Weights of a small GPT-style language model, trained from scratch on English Wikipedia: LayerNorm before each block.
Each number is 128 + 24 x the weight over the matrix's rms, rounded and kept within 0 to 255. Layers, rows and columns count from 0. Numbers have three digits each.

# down: layer 6 MLP down (transposed), 384x128, rms 0.0599, rows 349-383, columns 0-127
# up: layer 6 MLP up, 384x128, rms 0.175, rows 350-383, columns 0-127
down349:094166198127130125162119154117103141124138091114137101161125133106122155130092157148164119126089148130091132157177083173155128155141165166153119102133136133100127144154104120137109099145135118093094167115196125112125107158110169132152091187112110091151090131156135142137091122123107091090120114119145119098132163094114085134125108088127127127125112094153135138142106125085116164173125
up350:170122106088103098091144132168098131113141082156092090126135122124121155139109158133107106139152118120160127107147126158158139151106097164148098143110121138117117139142105107132120158149108146106120113116093113137156158099085145130133145135103145071144096193118139138130107100161158171100141143093138153115124113128145127114094145131108143095136176155109159145127166174098121118164082
down350:150108111154174135149117096111122098172119136125130118156122078137124141168115103131128112117152114102135133166112128148131127103066122147137103173184133165093075152142123103123113127123137114148105122131152131120119139096137112138199143137113157159119116108128120167092079146135112109126123145147138145098155134189098127101158184154152123098172124124079113080094108141145115134099113
up351:139136108127128112125100083127120106101139126154157072126103144140121090094080116140118159139167087117073084130093142145104136120117130110143153159105096145175101164099130157141111144143156082174117144146137123139126191132187130094171115115140133101097134145106139091143114138136141132163133145173110125109119144164143141130109127154137109111161138131099133112117175164113114144120113
down351:109102138161169159152060147122134155103155134081109156120142160095140142170164160152125164131160152181089113122134157135099097120130180123113090124094122101089125127092134123114153098091137140138126120160120131165133076105087147122144129136141123134097111161120113129156175126108144166108120137138101143147120153127135114099106151115084104130083115126129079147115120152160132132150140
up352:148167110093178108118115158094120154176106135087103113102137110073144136169120111128165130125158126126124086121135124133142153135119179128100111166146110133147152155131138122141177144168131104105153098124117138134157136112136166097110128114112109115108130131132153129122170116069071129110126118112114134126153157107139121121156136114133133149110129180148119091069119133131131157110104
down352:124168141143115140108178115146130162110091142144147170131117146102100129137138147079104161141124120168147122135081120106153121129158109137119184111076115146142125100127129139094144101151122134113133156171140101130126108133121077166092156150119139123105125135101120138111080144097126122153163125101113123092112147111142126138145137115120131177144154110133158095149129096108133121106129
up353:152114094160158100128143120091109149104167100125123116161115092096146160139121109070081147152144116105142098161087085106124156156161127136138110088124155119143150096164142152169123113113144148103143079115142115113118112111131143146164161157144126077166095139129106149120147143107129135090106132145141121133117119102123110103142133117144112125121116129165135155133141139153103128161163
down353:124103109110093133122133101127176143173084109147165129115116157133113140135086112134134095129121149131097122117109158118166131149139112141128089137103117156161128108157106094109112133103131113170150125128137120141132114114144084139135158110162119089070148138157126143108164084119139149082118136111115148138147158091143175108158123125113144136140167172105163071110120133180141109119108
up354:128176138159130107138068054151079119116156098111138112112135155107116102135115196123122111148143124097165102105123138090125119122116132119174158120085117130153148112161123173154125115164129133121131121125118142141113155110107132146150099107132144111075135107100125091088124131142170130143086118130093148163094166123101129143115126138140151100145123169191133124162157178116095130115109
down354:111073146141170103157143170123114144196097135119149168145131153129135142099094123163145112081105138136104139140106143158134148135177144104111138090158091138061140129100098125102129143106123126113145158155116118098140075125103121128109174159163104139143125138151096176159136095108150062167109116090148153125167156132144129139132150098153101131113104145114139129114047135100152110155141
up355:176113150122132143143135130129107123159077117112162123116127117151125118136133144157161094115161120152146093097139095114155120113171148129122133127119122149102140135121112122128149089118143159133131161131120131113099135127121164116123098140098114135128108149135143114116141098147088169116127110134113163128118154121140140135098184083117119126149145107132148151148178122110082129111060
down355:119133119138136137130131153109133119101157104135098128153128133144119150102152111137123099124169136098131119140147139161099114138120111113137101151141167096099154115135150137120079142131121125118149122104138135165132145121156113140105128144160123149131105111134149112137175145145089151108107088113106132152129136131124079082136133137158152136103101138110112148125095117122142116154148
up356:193138109116149107132079149139153152129116148172105148166098167146149088110096110165078134144135098152109137128085145140159094152142166117114128155151131122140093099156128123172080099118179163080118105150153141104138128114135128114106099123094128100068158122093121141133124108112097138113139114166128061149129143108132107079156147125124145159148160127155112137098125130147155132124130
down356:096138142130157162134128135111108112108155122066113146127134151113148166080085149126129085098140167152094166128127105107133128106113139122156115140133098153114103132095120126129105171105164084073153164098149112146152107136115106122107164148084158147172166128117136165126135122140159168157116123116112117147139070157141105119106073116107197122092152126088118103111165162146171115127135
up357:106124089142156149136093124164092096105142139152131167119103148115132094122122117118177132133138128165126178145118115104176153117076108161111143131131081058142119155203141121129163107144154130140095136090122110113085148165120088136116123141091150094157103170092132127124155110191091110095112102151121100079124136127128136147150088081101172186129123125155124133133122161114151156090161
down357:121138179068125132146107158136148141112138106074128103116100099131152109140147125133128127148129154132151117163149118110093104138077135160155116115133136129119095111118138146153123135157166168155118091134153145134103149142142127099114118084093119145130165128087105133121141151122116127079129122149083099139102163106143075156192120144135155149124164123110128128148134160116120102095142
up358:139145107125118103145123119166136074136127136112126126087111098165115115128122134130110145142091159145130149142135159144166127103133197143135127114138129114147141157140146130136136109105094126154163169167117124087125156111116122098138115106121166142121136138082057079143117131097138153093146110118122094119116127122144130149101099118141122128123133158131136132139168128131112119137133
down358:168131124100136106131155155130112118105129089120171085165130117122119124134147114163141119079138092146147120145123185106140092109162137146122134141160106114123144141167129134130084140094134142119092178108146109101145121121131126111172113133118114119133125128138115124147156109104128151143112100131143156125108147146143130149091124115131088117120127124132120168130124121108144165126131
up359:168135107110104128132141138138106148118172146125136136167150075110090069121089113109121106123097127126135146137097111097118134143113159178095112115097141119113166155164097111152125152141109120113124138121124130147107165139154130115067130107149111082142153156085119107147130181117093163129145136125136123136112108135161135092145139137155156129119130146133131110136135167116108096115134
down359:112125104167164119092118122134152131136154158172125132081135107139158135122128128101145119121139143094098120134096117106115134140160143124120122107087141131140112131148080163113117095169112098121096102106147142155063149119148158117147119136133102097140141154113110105124136158108162193126138148151136095178123146127157120149162152128149127122111128129160097139144135135110117095058118
up360:126135133116120164168118145123135120170122124101081159128164119131155097149098092114132159103102134150168114112146145117171163146154111110099099141143136149094111112158146128102161119151123131140137149123162081144118116122122133098083102120155131136110116091174118177168117088101118141155141136116160148113106122131171108141155085107112121103094143129113103137124140133078115119120161
down360:125127117126152117127115099120123142127123144149170127107146093164153122135136160095100113148135159091092136148156121163086119116106077151113128074111119122153143147167098131095098159105108098106089123116134148104126147125128093196142142113101156121101090127133121157208134103080128103144122178130070117132101170177097117113124164137148158143146086143148134147099161136153115135123124
up361:152147107092137160121145142117097151122116139136117162128124130129142120120118149121132143121136128138167081138159118112176110127149158110135086081108153124119135138170133138146131116151148126125140108116149090113101125117143135138086150111124103136126099097120154098131154129115055172096136114103140115169176123132095103131093091157133160151098143128133150146092149152103129167086131
down361:113137117130107148117116085119119100149080126164133099123133102136162078106189143129150157105146115134134114104170134144170119131131086132092140143129145136101115113112127122137109139108132127111123132113124173123115123177178150114122138110130121153157064130111141140166168159134156138080139144110140141118113157131077097104105109133136133141117139150139123144091148158095150106115152
up362:126168103092097118092121150158094058095107175136175146160163155141129105123119140115128138121108155132098090133100103115136124108132122155122143130125160142169165122153138131106088127111126166132133105139155133120110094130138181131085121095120138141123123147173151140127132161105110114128173119158127090104101159167152111134111165139140153103128156100088128158121113090103128110127139
down362:128106114122159120163116110162127151131063132100128113110135149141076139145128134115122114125139132117117154111132112193167141127122149125137098127126177161066143123116126168153123160102125138112098088098144071129153124133121160102146090146146146135130069073133104123132140136116157115130114160123173135102144129123134106150148135139148124152124093117144142122145134096126125112099163
up363:118115127129140125150117122110162160120122138132084100102107096122085125099139119059096140160119104105171144123158136141162113136138108144161113128124133136152155108141128113106104118144112115081084146130147150137117109141122158131118139156159111091147108114129150136144111113126128133128153175152123101084162123128159120135188121152080118117118145139143159127168144135125103153156123
down363:136155127138135135102140120167166123115163161118141092160125151103106106113135112128111140117117136127125147135121096122132108096072158138128101151116113110101123126147131115133147179132100133150164147136100110116105134125093116130155103121125158093105133093149100111132148173110143116125133150108079155163127155096165163121076136163172161117143156144103088117135131107130141153103089
up364:128174108166117101110072153124170143071125099156118124152124116103175115095123137131092095165145157128131126146089122170123147155107138170105176115157142144130102125100128107159142136091111122131098096153132139154108061121082125146115071076178112178139141136082135159116134133111143137128125146129084120114134149110175111161121108128166144128058122133132108153123077169156131161144148
down364:128138093082117178154182113152132117086112090140099139141181139146143189130093114095131144126105080120151136156145163134160152090138138103140100134098089121157088171167094120103132144161157137167098108135113133133151156165137126154117195159134155099147092110130119094091067134114132110148145077151144128137116102123071128133102124151127126104140107104163163121093105137117093135132161
up365:098126115115099090143146159115098145127104154086106140124094079172143113102142121120119133135115126081117132142085138132152130141149141152134099145158158160132125128085121172130183153124129118110104133093118164107151128118164140155123135109101128160096100112125165097162158130140115107095154143133099110176154149137129133152166116121108137094138098107122117118111082146143100137135144
down365:132135114088135111152149094146118079113121140118098114165078135113141166093132109156164113166154152145161138130098128103128125106139130116107136131146146120132110129174137070122110110118125085118147152128157110145118137113126073172125135156130130105148111148160088113106166131135141191097136134127117129103150112097093146117130119125116163146141127168152151122141119109108147168105134
up366:156084079108152126120121136115139107160117103119094154148118173124134152131135122104101084117132095112152115116129149143160153130163099142096111114152151107152097140162173124141141125126132123111140093128136179202118104120124105088171156120143116139098112121128157116108182109137165159119134142114155089129140131127133147067150109112162131123138147131123109123088119119152131126130114
down366:135157094102125113130126161128126121117170117095142157099148105127151106131122139137092091124161129137107108143136118136086130100123135118106098141089159134146179105134144117070132167148116130166143135096089153108140134086179118140127118135128102155063182176144126132129165182098126103144099117112119100114154142161122104147104134074152150139137162140074133142105163170120100150119114
up367:127096156139138104104168138158105147094169089158118130141080137127137123114110140091133126115078124114135121119124114157126132100137109121092124150091139117135161128125135145136135107112152076129131148129155136189089127149105108127151135190152119117089163146139148127144160134149106121155088143119100100124130121137111159128126135147129139102077131097132141148121110116118127129135135
down367:102124123115147076081119145165121115119120155113103112102142115109109147140137163159101135160172154128129153139142092160131100187086133159122126095142105100117097093113132147097084118124152102106106127160116160089132132143077114114118130142072130155134093173133151116148167100079129147143156162086129141128127170183086120148125132157149181121118090129150120182113131100115137157149141
up368:177126141138150130135155137107168119184108106123162108128132127154132127118136159118132150121093138065142157153142116123125093118175111152129120123118133120150111137113135137161152103113147102139132082100131105130095119129135109120176111166111084096120161135110129135149132118086129123107119148092122098126123125143158114120123135156144122171094108159110164079132109151092119132118131
down368:131026160152123099114173080116095117129127126089127144153153114096090084115150145126103151106140125122125147122085129128156135113137134186173123096131122137157152159138140143131192111146141132152110154144079151104109119125133112102132146102128123106156123127107112164128122159081138114133156135158115129116106137118128110127111173096157148121151133123122140133135111121119134134141120
up369:125135181108113118131073112101120123144122114167149101161151136156168106145133112133111169144073135148127118158118136187117114095104103101111193119138166113108102164135160150161127100153145084149149132123120096153061107110143127167151124084140123074080111080158135102159112118122122148151130117161153119125119107118118130145149115127194097148106117111125106121128133134170127100100151
down369:092110118149158141141120145102143141146167087111134139111092129156122166142134160114107100120073108094109132144105102100141182084124131111091124129143106165087121152145145120144146135180107137127095129147097091143096128145092132125131162106120170085142123090128131139123143091163178165109106150144152147101107110158102178100115127103096136166199128140126158174127093137168141122115114
up370:139111067123114134115094172103139124111104106167134146161074117119139131111112167119165149183133131154150105117168136106155155108132116138157136111131169150149164077129075140110127122145177119126060125145121123124167111141143123151106163100167093098125085117135161101123109135137140184089124136119073129135131078124144116124114117071096100138152143140145160114111153116153131162127134
down370:156128117155112076134149112148094111163097146179113132159103113106081154108120106133097113125135133159130117150177119146119134138122138126139128133151086124093102123124146170100134170163157166078130151088128103104126121152086125122171151092121108216238114136114112128117149142112130127128147110119142131155103137114149086158080149089156132126125111101149095158140104120109106180092135
up371:153153102123126105144095161141135125144119106098140111168113096145107133151156139157091113117144141131186129088093111144141146111193150134122104119113093131100141104090122143131119135113112135117118155112099115139136146164111112144173121117141121097133132108096139147108166141138142120120100104122182112184141139137168130089134144131115131111115126140112097092168157124118133142099156
down371:113125144143154141120142112132137167132113134148175141113132107114132122173128107105121156106103106109145110144128101095127121164119105103119119104071104118150137130142147137138107108120174140107135119129086139126108099128157142098156085085154067136156174108161121128163105152113108108117158160096137123136125129134086118170126144088147120168129134109138156126146111147117155142153145
up372:147142094132099144157135165106120168134121154140162125137139110156126081151079107114113166134121083111144166117074058154148098073144162120108124106178171129148118136152167116166117122147144126159115178084114099124158152088153131118106124141137120166095059134156163160134122108121120145154117124136172120120120139149099097135154082152142119106146141107102099103066132129136141100151191
down372:143181125152132150142180146159187123139087140135117096176133133095161147131104099142093092134109071147109174085088111147099159127135193134113114113174118139096139151147078077126105109156136128114073162108123086157138156127166131181141098124131152178112088071112126135147091156154129090114085062123148119167104128155133108176149134130142146112140088136166129128140147127101085102115139
up373:134103155118140165104119104096158112122116126149143120167152137144133102155122136128119118119135152115128105173128107136152099131159103130087110122108120078171096101136142124198147119121154107108155121098159105124148110126129119103096119117147131110141104134151126118112126101119141094151122123116143116141149126111134136155115119162130114134073153142103104119134170161130188108118157
down373:142146121091135102153138137107151114144116108150138165138114115135073109160156127079094127167138148144138114115138129135103106106140168097077125111162116150141103119110124177107112141124149125083138133138145128105116132116125124134098093114129106167102130102131150131120142121114144150095154132152109155115139141158147106128120143159110143136086139132153135092145121101159132128183127
up374:120132150110137103083111142092163104141119145116150115110112108158162127129142104090143117174087163118120146146108150144137156108147134150122123140096165103172121122084133140114176167122146159118126161082164123152109121123102090128121137154107121135166152085113156105122113130133152137098122137136101118109108131128143118128128099137139093098131119112132123127167160102111150107153115
down374:148111120124098144142139111092128118129139112154120127126125147144133131111135111106107121127098114109113143153088133167148122086174091146127128165118108184130113125098147089101150173113143116142153107098136151118141152111121156106120124136136114143167133114142137169126151126154118124150094101111111191106117112120142140128108168129117143134130139143116119149157098159073110108112119
up375:092125149125142152134130093159093120113145135127123125094122131165133151102115143138117142146128118108144133107112156155116127136134157091160125133157075098126120146065148147132144134111158112121141155125126119146079142091115127119156121106162138161137082119154130126080119148141122106165138115151096131120131093146127147153132112138130124094151126161113112115160188114089123105089125
down375:156109146126115112142155114109099116132108115109148163093112128170116142155105125106131102118184140113053113101145108151107105119131110144152132104105118123111087160078091117133129101136133133128137196127149169172130143131119168138111134130127144109161121150145129120131111106168159148131138147125106127152139142133137087110117155167147101134134131090103164108173123122091125139146102
up376:128170096133164113108074137135139130105138124134137113126088143139142117130112171118087132166154137090139123150123111120100124127138173152143155107137123137138107123096130112144118114159065163126148153160140160129159156098099101118150098137137078114127191147096141128123097157151163096112121123156119123116117188088128168107075178102127124146128119107168120108164080115117079141152135
down376:098144128140123166128109129130122122155110157150169164124138147118147164148124144129091076095143188143160150115068108156127096125148185091146139080138067140087149121176133139083130133152129116080076088137165101119139075101132092139156131153117173126139114197080120124142153092121135142191159110127130124144131109144109124146119116075140138097135092085139112153111128111142177123137079
up377:137191104151119116143118135153098109132144115149152124118120123142094123141117122135093131127111138115130126136141147086124135123123115130070138126135146158141144140146128119135135125134123113127157150100146154141114145133107156066124134113142120141137111107144092130082177127120114161118140119115146113154118164146141100162094145116113107141119136140104136104153110123120163144085144
down377:130110122136103126088154157136145150117150098116124151171132137120139153103133141117129136106105134114157120080135117161131117106105138129142094131123148122158149135116117116163151151131073136172154139123105145146094091125122096079141099149146133110126129101167124084117156134148103090121103125116131163175142103115147108133121137117161142139127138166106096100160189119133122154105123
up378:096092138128120159102131141134125143159113114147131092091115100089108117122105114100128151114077154155110108154125105114097130091119158172098088132143143159159095127126161121146148130111121134170134120123126133165093128133171124090148089154115133148143123131143118108109149097127106136140175130135124146137114166137128145129132129109138178170125151129119142092108123111123133150153134
down378:113157152165155148148127127121137120154108132111144119142164120134121118136137130128111116118116136124127128089079118091125099108134144116084137130178127116146131091115138138138115150128135139141120151127159122118094143111139068164142114112115124170149102156111141161130132104124142171147134143139147119137128128153158106128138143134098136112147087082084143114101158084119120134070135
up379:126122156133132129176105119137100131108080138112121131105147138166164084150138144111131178134103072150104110136097119110137110118147126123136084119144099150164114118140170138130148111123143109117145130150127133141109105121141087113119145126144131145116103097179127156137113090120148151121148131146128087127120159121114137119133158144087152121125115093147113165148130133187115094102146
down379:098107105126142158115146137125108114126139129114143133125133105127153113117145120122128131123170180140123109117126159156124155134084094143119144141109128117122088139157092123130116128160080104100085151154145141138119137161144115162158130109144084167121091152106142148148131114127167122133137147116115099075145100119157101119137121131109107158104177103142131127108117128125157099158121
up380:122136122144145095105111109150112135107134112118177115131157149131148101164127154134100095110141123132108128113117128149098120109177143145122130133147096100122131109099111122157169122121142136155131104132149129106118123124121112147163159114145112093156142163113111159124117118153156122093139155126111132118129138096128131143069158169113130106146136138139107129140107150098110134140157
down380:150114108122122106101129108138157137141134113169086121107129122139143151145139105127160138087135106135129130132125128111130137115108133121160096116133141146077116132171149133176108145109107169151142144145111160122121099065166150092117128122151099136122128103138115123105134162134141164111131092088107150117107133166135116139164089093163122137099117164112134118145112144165110148141102
up381:083150118131124114140125115151103133095160094129132188139104153105123148145091120146093123118114145133105143160146100127103164107180131138171137162116087137142179112132097080143117112122131122137136138146072119116105111150132121124117117097114076190123113141106144135163098131169140125102151113158151165170158132113128096152113145115139082087150146161130112109126087119169099150110120
down381:121151158161105124077158152126140157158070109142110138115112121105167097101145101136108197086111164120166059129142138153122129122131128121122142120104154110115081143123105169144145143161116109148156135131145155156122116130143145096105118141149154084131145113079112104109108131101128124098130104137058124137115138140204084137129124095121140134141150147126167137130140145131140104153149
up382:129120130113127125132160141108107096078171129143129133124150093153098103130116109106109135137114108137139118105110132153150110129122140130136149108126137144152126120152162099119107104125111069113139087127165140083134144125156118147170145157119169139123136137152134126124175143123143132164141135125103093153118137140082099119118188140106111123119143119109074142121144137152137121130148
down382:127131139124110159138116107142136107081130129151106111166096144143110129137118139194102128119144145159092126121163152154111145134116120166139131129106142110130141124092104115142098108111143106123129144150131139116132153137155089145126150119182153155099114133159111084122131138144119119126082134082098115132144126081174138121155116132138128141133154143108138129154082128111137084111123
up383:144114107077112103148128164115117167157143124108115141079107132110128145127116124129141092165125126113127061147153155117078100162101120118098121155127104119163120144138137147144099173166137127151097168106104154140099151123158123169135082112119144114161133110123130130139131139162121111097137144165114107143109147180099105103108159191133159121152132098130116083103137129141123112152126
down383:140156172135075108123157137133127112113136139140145114100124158111090119127095091138121158142088210105088121101120139162143145153150123142091160131107152163091095149159060127126124105139145082151142127135087133167140134154116096098118121120129117125079130116135162152162116140175142142160140137167129125103123092128096143159097123127157128123110130118123086143112116122087115117186134